{"norm_eps": 1e-05, "positions": "learned", "tie_word_embeddings": true, "init_std_qkv": 0.0341, "lr_mult_down": 1.5, "schedule": "wsd", "z_loss": 0.0001, "train_tokens": 106200000, "dataset": "wikipedia_en"}
Each number is 500 + 25 x the weight over its row's rms, rounded and kept within 0 to 999. Layers, rows and columns count from 0. Numbers have three digits each. The size before them is the row's rms in percent of the matrix's.

# down: layer 3 MLP down (transposed), 384x192, rms 0.155, rows 30-46, columns 0-191
# up: layer 3 MLP up, 384x192, rms 0.109, rows 31-46, columns 0-191
down30 099:493472527517472511510505494519530494520512517515545474524531526515489478529434491509539555524538506474465497464472516507483493512496521496495472466528497528486524509473501499498508486527466469479507483506483497555538487533488466484478440490516481508524502470516495526494471517518530482496519487535506504502513493530476531492513477495510503503499504506477490549543531562500520510526475470520532478531499503491483484490493502549518475509493453549472522454493495505492518483479497530497476470527451496523480513452487513506479551453468478481472447519470552532490505531453529528535
up31 109:530507519489524452479501515473514539481505548500548499504532486488502486462479495472490513509488492476493488461484509496512526506502472532492500496542493508515496497503512465511537570476494515503502472492517478482526515499491477540502531486518513545498499462491560485510491521524551539540492466465514499453474485489496532464512477478447535558501481508530526512506509519550518457536486446491538472509472484519491483504476479498500522489484473489509484516485494482494478547540591518518484493523480479485489480487489480462508510507493497481465546474507530514493545466485467508529
down31 106:508542535489478479499504542458521497494514468450465537479527534516495457483523471491509475466505489524465493520463476511524503480471510546509508547540470451482489472466478473509503526488454466486514547483443498498477476539481506495532503501516491519483481494542539498536494488531480523514512481520526524491437559486511463463499533459504516493451493487516496480489505544518477502514506514509515503477541526484471543481509470510525472524482478492517489480539531509508489527535530507512495506537493481469490499474513521485462468512508513466499516451510493486481516504485465492454
up32 109:504486499521448483489521525531485467520466466518503471518471542497538495440540494527525482457503507512506529531505465461486497517482513491491507512497491478536496510527475549523534518512481498484477498493507524502528465497479530460489539478528479500491502476504465468519529499515504478483518514459531475514513482514498461507477502502505448471457478557508501492553482492463524503500508484467480478538504536528520495501517512485529503484502475477502486502505524518502483512575521477453532533520521507576444495522490483503515522476526524500521569508453482524499539508492503512492
down32 105:421477490456511490522491523508481550490493477482531475532498477491482504467506517502499515523472459460484493539491525481543522480483537468505501512473543493487465542499541474493460504476533483481524464493497508543503526500491496502490518445495500486479531540479464488543508475511563489494504500536500501467520492492441484482485507514524527503495522506472485468493492504484492530516520439461500505482486532478483505456484522468523513533502512546561525519501480484526492502516525490512497471516462488489519528452506481537514511474529476509475471481470536528493536489528458493514
up33 102:498483509518531522491481539476532459547516498483482459477486544506537499513504486482502494514493526506505476458498536506529513492487498473500520512525473505489519564521545518473547548509508517477524460471478468529466482481492516533525516504505453533497494449515469489518519528482512534460463473497496496513451497499524506500510499458529487482487505519502522518524473526517451531517504500485514453527519500502542536486565516493477536468505517481474497498488505439515482499502520538470480530503488541510492447523466529494475535498447470481504497465508470531484497505499514465474
down33 100:505513514480450477507461494534485485510516507502495550499501524513494540486483517541481539435510460447483484486522544480480498447511489467500475528469525505508517521466498508506522500501515492516540486529486467493502475498502472514470507472482553498506523485467525526490506481482544493525504555521502552521543541486484525505448494514486504527568465459484512498451511491473520508487510516485541502468527489457500486507513495522493490487471508518502474541514437489505515468534504482508496471441517494518519482493485524519517495534538500514500474469483469552493535521515500530489
up34 106:492462451514516504489502467507496439488481471513466509489487556533545526500510490475492497516471527525498496486544443537468464515506511522507492500525484472558439489471504526476478511526452473526466447499446467513509508497527487494507495495540506498502504508483541478463497490477533525505513445510497519515488437487488457479518507492503474512526540502480496497522518525463517455531495500473501490531526487472525509499474482525522522494527515487515482450502483501487502505518475538525510451485517529496511503508471470532477494526490523493534462481494494508490512543526511561482
down34 087:531496539468539473493461533539499470508508501467488539521535514500463469508530535493483539501507523480489460514494478495522537466530476499494557483532494528466493522514525490487543461543508517504500485485529509497498516480440495542505495456458513494516509504556494518502498509491500538480492506510509523491552500430498466489472468522505523508468523497494481521470463516506536498490498525522516535479503508538479472468494539490476537465488498478503526522530481526483493520522449538522450491504492505498506517509547508495454498535519530525538473498475460475519488473510528471523
up35 105:492542531486499474465519461512527496465490501508461519472557517519495548474494474501501485485436500504476499519484456545512504534529490471503467525526480469517522495496491529499496495471474525533518525538451481452500494518508449546493472477460485542497530484508531538471561536525503504455539495515487510471482466513512537502513504494493479458499489474462475503509478522504510458506537493504509499492473473470523488515492540527494466487501448467498473478471525495531504510521485476473454500505483493505510521457490546535508504491497483539490481484531473494482457507511497541503
down35 104:459479489502507495509483525490511504492477498506528492530508489492511491469461536488535483491504486509513485515471511532457449486487533516500452471455514541458512528520490485509441492497477462515496455549523509500504532526509525516482490517541506528492518491476470474495461522435517481539490508478468510466476513505519479515522458507537503506470514542502498546493512532567505524471485493577534498518510492468514511533503512479542491541485494512484483481457490510509479508522448486446481504449484502501495491488497472452512540498496474529529475544503493511521501495531482509497
up36 109:488496511468531451514461530501491522467490512509578474522472518509510517509505535515489529497454511479449490529527465491488506473515466518506492509518477478525507496497475487496502527514532502486463523483507502538479537513502500517510477515502526511468483509502462493484438469485507497465481518511522498487524496481503494482499537544546500533498536568474535501514461504509482482458511533493460515498469487547527503491499489494528490513501538504451537531504491528499548468496542507469504504569470554536488508489496497474524512495485533535533478455494490489512551520515482512536
down36 099:534506492463502527491485525484494508517498491482504481511443475484505500518520534520472457463483493494531533487504463521500493536512531510520502475454483478502469488518473495475465519519498465511505503489507509510501520498501462549491506501492522487505500457545458530512516475466534494464476513520468482499467476504487460507520514494475508477534531538475479459547456536497475474487527505503463456511511480480553480455482510491550478517486496507496464613479511491467509469491554505527504499502502522513486539497503476503485505485504512484515567460523518492489495489516497513545
up37 105:495516487489538538493517459552493503485488486507504488510501506554498492498452480542493454476506535494504475489486508509450490479539464559542489484476506506502505473519523493552514481487559508484476521507502459518522476504472508456532520517486487502514471502456531496474530493528520497446500495504519477526564472541516512515497453513481484526521495497486542443475463442489509465518496524494471532513475497503531498515501499511517487492519528511480546481456517498503539518498468491536525441492498546456535497493469509479536503489487496500500511482545489529492481501524494475497
down37 102:545491490464496494464480484468513507528524501504509480458532477540452511474529472473505508506505501510486470500495509496436483534441487494503485534520514474487488473513525488504475500479501520539451536479504515514504544494515483491487533522532510488500518480535472530524474494434542478552515548493498483526456481475523506483491507490480452498508479541512535503500489498508512486525478561517472502461522504481474453465527473489466532518482529502479521508542504465467478517505491465490494508519511534537498535487556489523504504509487539536499497472477472526556523482475518504497
up38 098:534513569501498483508465481523491502490505517495496522497495527468461521520473490490591501506511506462530507511495467559489490509513502446501456514471496506522463511536509520509496469519496502485500478448465467528478521530490526520488471442428515475515492489537473466477503526519492520485526499503471491533488460504480500531504495547487516534484545523485500543488555497493507490511493540489496470489485489435466525494461488505529489500481501475503512499561481516508492521456475499474534503492506530498490534479506495497513505542455469483492529485507511508525531509470503500519
down38 108:485480490498507506490511496495489452572483532507480460482468541520571512467559463527514497518470474520506486467487462460503505496510521504477512507524496501522468470472476460459535481478494543463504499464504510486504499511543504534513504516512554466509541492490478524513494500439530469530467513484493488502521475500510507517474464482507480509487516510471490475539506511470487535523519512498527528490501458483519490540529476519459550534512485493518508513482566506508478513489547479546483484500492511499503496489488489516527517465482498529483442505464531506506510521550487530499
up39 092:516492478478529476508497492467521495514496533490528564516462552472497475488563513572505465533487539484496515508548485520502515505484468490489535484481497507453494534498532488461517490506519516477488517491479496507517493505462494495556491502443482501480493517507444526501480514486490501503505515508478481526501484515503569537551516492512509501517494526552508468522510476521508481504502499520507526521491465503540517474537518507511494513518480472484505484500479509495548526492527537480502512524526513533492453479526458539522500480516525475489498449507446471550458522495533507542
down39 088:500460481499520482508488514501526475547484465495498537542537552499425500506470496541497492514488482487484520472528508573494496520523535543500561495486517487485541490510479487525502482552450521507452547495488513532492507503548507467472492492503489499517497509493478505505503527492479511467505496494505456567507497495486452520482489456493509541479497517447514509493473503530477518509478516499497507519473499548521512504487482525501488503471498480474507513527492507512454482534488531482512468484519483521514435464495505494470503506453470521470467491539534478494500490546517468492
up40 105:489525544470449481486511460528528558510512499463489512526505486506500533490503425456536487481517496484509484508529487496527539494485481472502523480453513439520489506493505483520520507480521485533496515512519474456567485522500500496491516513500519507485490505467472523497468442492522464517500507493487520492479509517542496509557496542547521483507491506509539486539490468518524480506468449519546532465482471504491492484494528515483454508468514518474518507510510509512491502483534473517492486495461483478496491530502505498478502496492554460507511535578499509494531491502554521474
down40 104:494490466527516467492452547508510451451574514516512497513533468524482490481491470472460478526465484482517538490490489516492545532508505505444502492516528513526489526497508487537479498472478474487498472508475458464499508534504482471499497455543497524494524521535469496522510505532518514484517506508490532491487503544480491543542537479525459506527488475512476469463469500467496489509492475504480484516494522507467506490499531472466497439502504478510520484468507486492505482468500514488522520527491476554533510463495507518451471494530519445482501496508467478506531493496540554457
up41 103:463536450568503508509447530498518494515467521469500459481499510509503493462495524471502466486483539494489519507495488522514480492502496498512458527476508488491451507505469495482522473490447518576479467495497486536514478517533504524489529486499521529505500516479497518501511535510478550447536461487446501490488533491531507442543529561518497491485487544465481516523486530511521520482498510540467501451531453508523506516538475526496494466497503521540484510477552499541489478515478511490474494533503502502499480475521496489505503484511492504509488520537519484539550485511498489481
down41 103:588511531503467527484505512484521513522504538491491488534536494500513480471510510487531502497500486502513533564492518495538457507523490505510496503521536481491531529491504488460538501479466505512502446490532478477502480483485506479529486484515504495506485533466488478512499460538474506486481482525513466504492530458482532471483515527500484497480463500487462473488488524541481497452495513519474500500499519492507483506462461554491492478519497501421528516482560516481513477501507488517481509482483509528556531544468525504461532538502480487460543511452485491502518543508469461528
up42 108:497491525501482492513525477505527458496468536540504483504519539440527514474542481499522453474496505451491508485525513534486469479511459492506480477479552491477507569565486468486489498522505477489477466487486527540517504533502552522514506503476518495532525489452506489448518532477478530507533477531523505516533465502496523471538497492477453506512450514531476536522500493500497492501524487542462498518495489474485516500529510493483541463479461516473446503507518526530532533512499486480496529503493479479474552497512489515487487547522507489538533496474516475520510486517522500486
down42 120:489536518487530481522461480469470534530499537492503489476477535504487538491492508541509504479471518524494475564488476557510558532547485485492515517479499517538511470518501485488491544484530494534494499502480497490541520508492479475484527573530506480513479488487573545538496498473508473509462477494462537511501515496507501504541480503505508459523497517529493532534483474455475492501547497510451488483510463524490505506494502531485509511492494519504506498527495511452499456484540500506434466477507512509504544481487488528514481486472561513513471493527473463499493503535495495504
up43 101:468510462471521509474475495514472517509516526495478462513550476486495530501519499530477475507518531467495480492460487485528471485495492528487542471524554480495464520503494503508495476522510486530555505507499520507479491494506486545463543486514505498487543516436494486496524496530501534441448457499463505511474550520478490500487496504474510509487518545460452519489530464507515473548504508478516455509500511533489546455491501487489488506511492503502489508523481517477529522540518534508522490525504483499488493532522550522512497509526519453515496502520455519456506554480540444522
down43 086:547471500485482582479487493482456519438490518532531499529479515500516523478512474456499434448510485543522480553556532468492531525503477480495528539507513489484474471508505501505489538493500526500478522459480500491470506467461544517509449534512492513478532489533482474476476547502519476505517488508524497527517506479532477510474516488490471493510465505452495465512490505502537512512488511489481489442535535500519516501518508497539523491512460501491456478500524513502522505496496528519494497504428509512496486509457479533478505479536514483495463537476505482487495510499521506503
up44 103:505467469519557449516498490489474490462493464507477543511491498517507518502468482514533507459516536487509494552484477549506492501500520481468523501495520485511537502573501497515493510472514519525462479502526519525554494497518479479467538477532504495523563477535528451482526482525536510444475513531487488495518518518507481518516457516517484506483491545529488497495509512519475538487519483520520513462502501528499540515508521534515487491490499475455491484500487509481528530515505495546454491503468531481533491539500475463510550442468530495500520532530517512471493498495466470474
down44 095:480501493473550487529482517491501475526516521466505496481497510513541503501483517510486535520489497551492455503466504518510555508502496479474488519457497539520496507483491538515487510498540539529499459488467483503540465505526421537508487508501496506481464543459494466507477506523454475496496516535473548444473548529499515498507492490519508530538483481477494508552515483549484482507492507483489527527528517474562471483472462492507530512465488483504495475487489433504495540465517506528499509475477484503496516521485546476495470491489476492470492467505452523545495496471494493491
up45 099:477496473477514492493504466515461481488542509468508540498500517483498470473519479505531516454515461516494485491495565488509507529531535476525526467507477471504527532497509484489490497458507505525530501493451523526499449525478476519503490468469483539539487535522530487452508513484472549500460485499531527500457474541506453534535571519503534470510500523500476479509458496492490500533489505483521464484518484471474513541474503505474502516511496489516540518524502512545490502510527527487497503484499465485460544516478524485530496492484512469503478497517412458490483541499495507500
down45 102:505479469486480476505474521480485499510491486491516507540511474527527483494468511461491457486507495499483480493540542506482510496527511508521494474487511541558514497538506506491480549478495523495516469538460523524498486474476431528548499490495494508536517523478491467448490486477551490513526496553494484502503504518479540512523521504475512526479499478471529455526496461477486489522507496536508478488487503467451484499456488512504504503453523484512499543529527530465475481504512584528510472508496458453529529503483502520538458494465535474475490486502478499512497522537453492472
up46 104:497512467469473470500467501499528521485513507520532537451475446522507491519467507524487463505506479518530518492501492493483521560473498487541513486492526518487528516500493477482480549504530483504490511508527541433540510555485464465532544535517519529501514545465508515546483470504524522489494471489476503485489532540527493518473502510498504532513550490525497481506524450520456471566503523463503518488502530524478518518484521493495460490480520454487508514499479535488458495503494478496487503466503495541485490502494526477480504482485500491540491465518489469510543461485562530494
down46 103:484529461484507465485471490530496511551489541484528512472540489537525532517522542483492539483510470524479514512526479482527491531529511507475548511528486511465523562446477465476505510475490496526509519450490503475492435495544506513486497481498481492508482466480523527446516532508553518481472501508512512539481474499536521527453521539499522473492490496475486509481509496523467514556514500550492468523493508472496454487473490514529528515476508475507479463456469498489519485522505496504560522484534529466508483510512481472497469507485464514488531515538491498504487496527478480517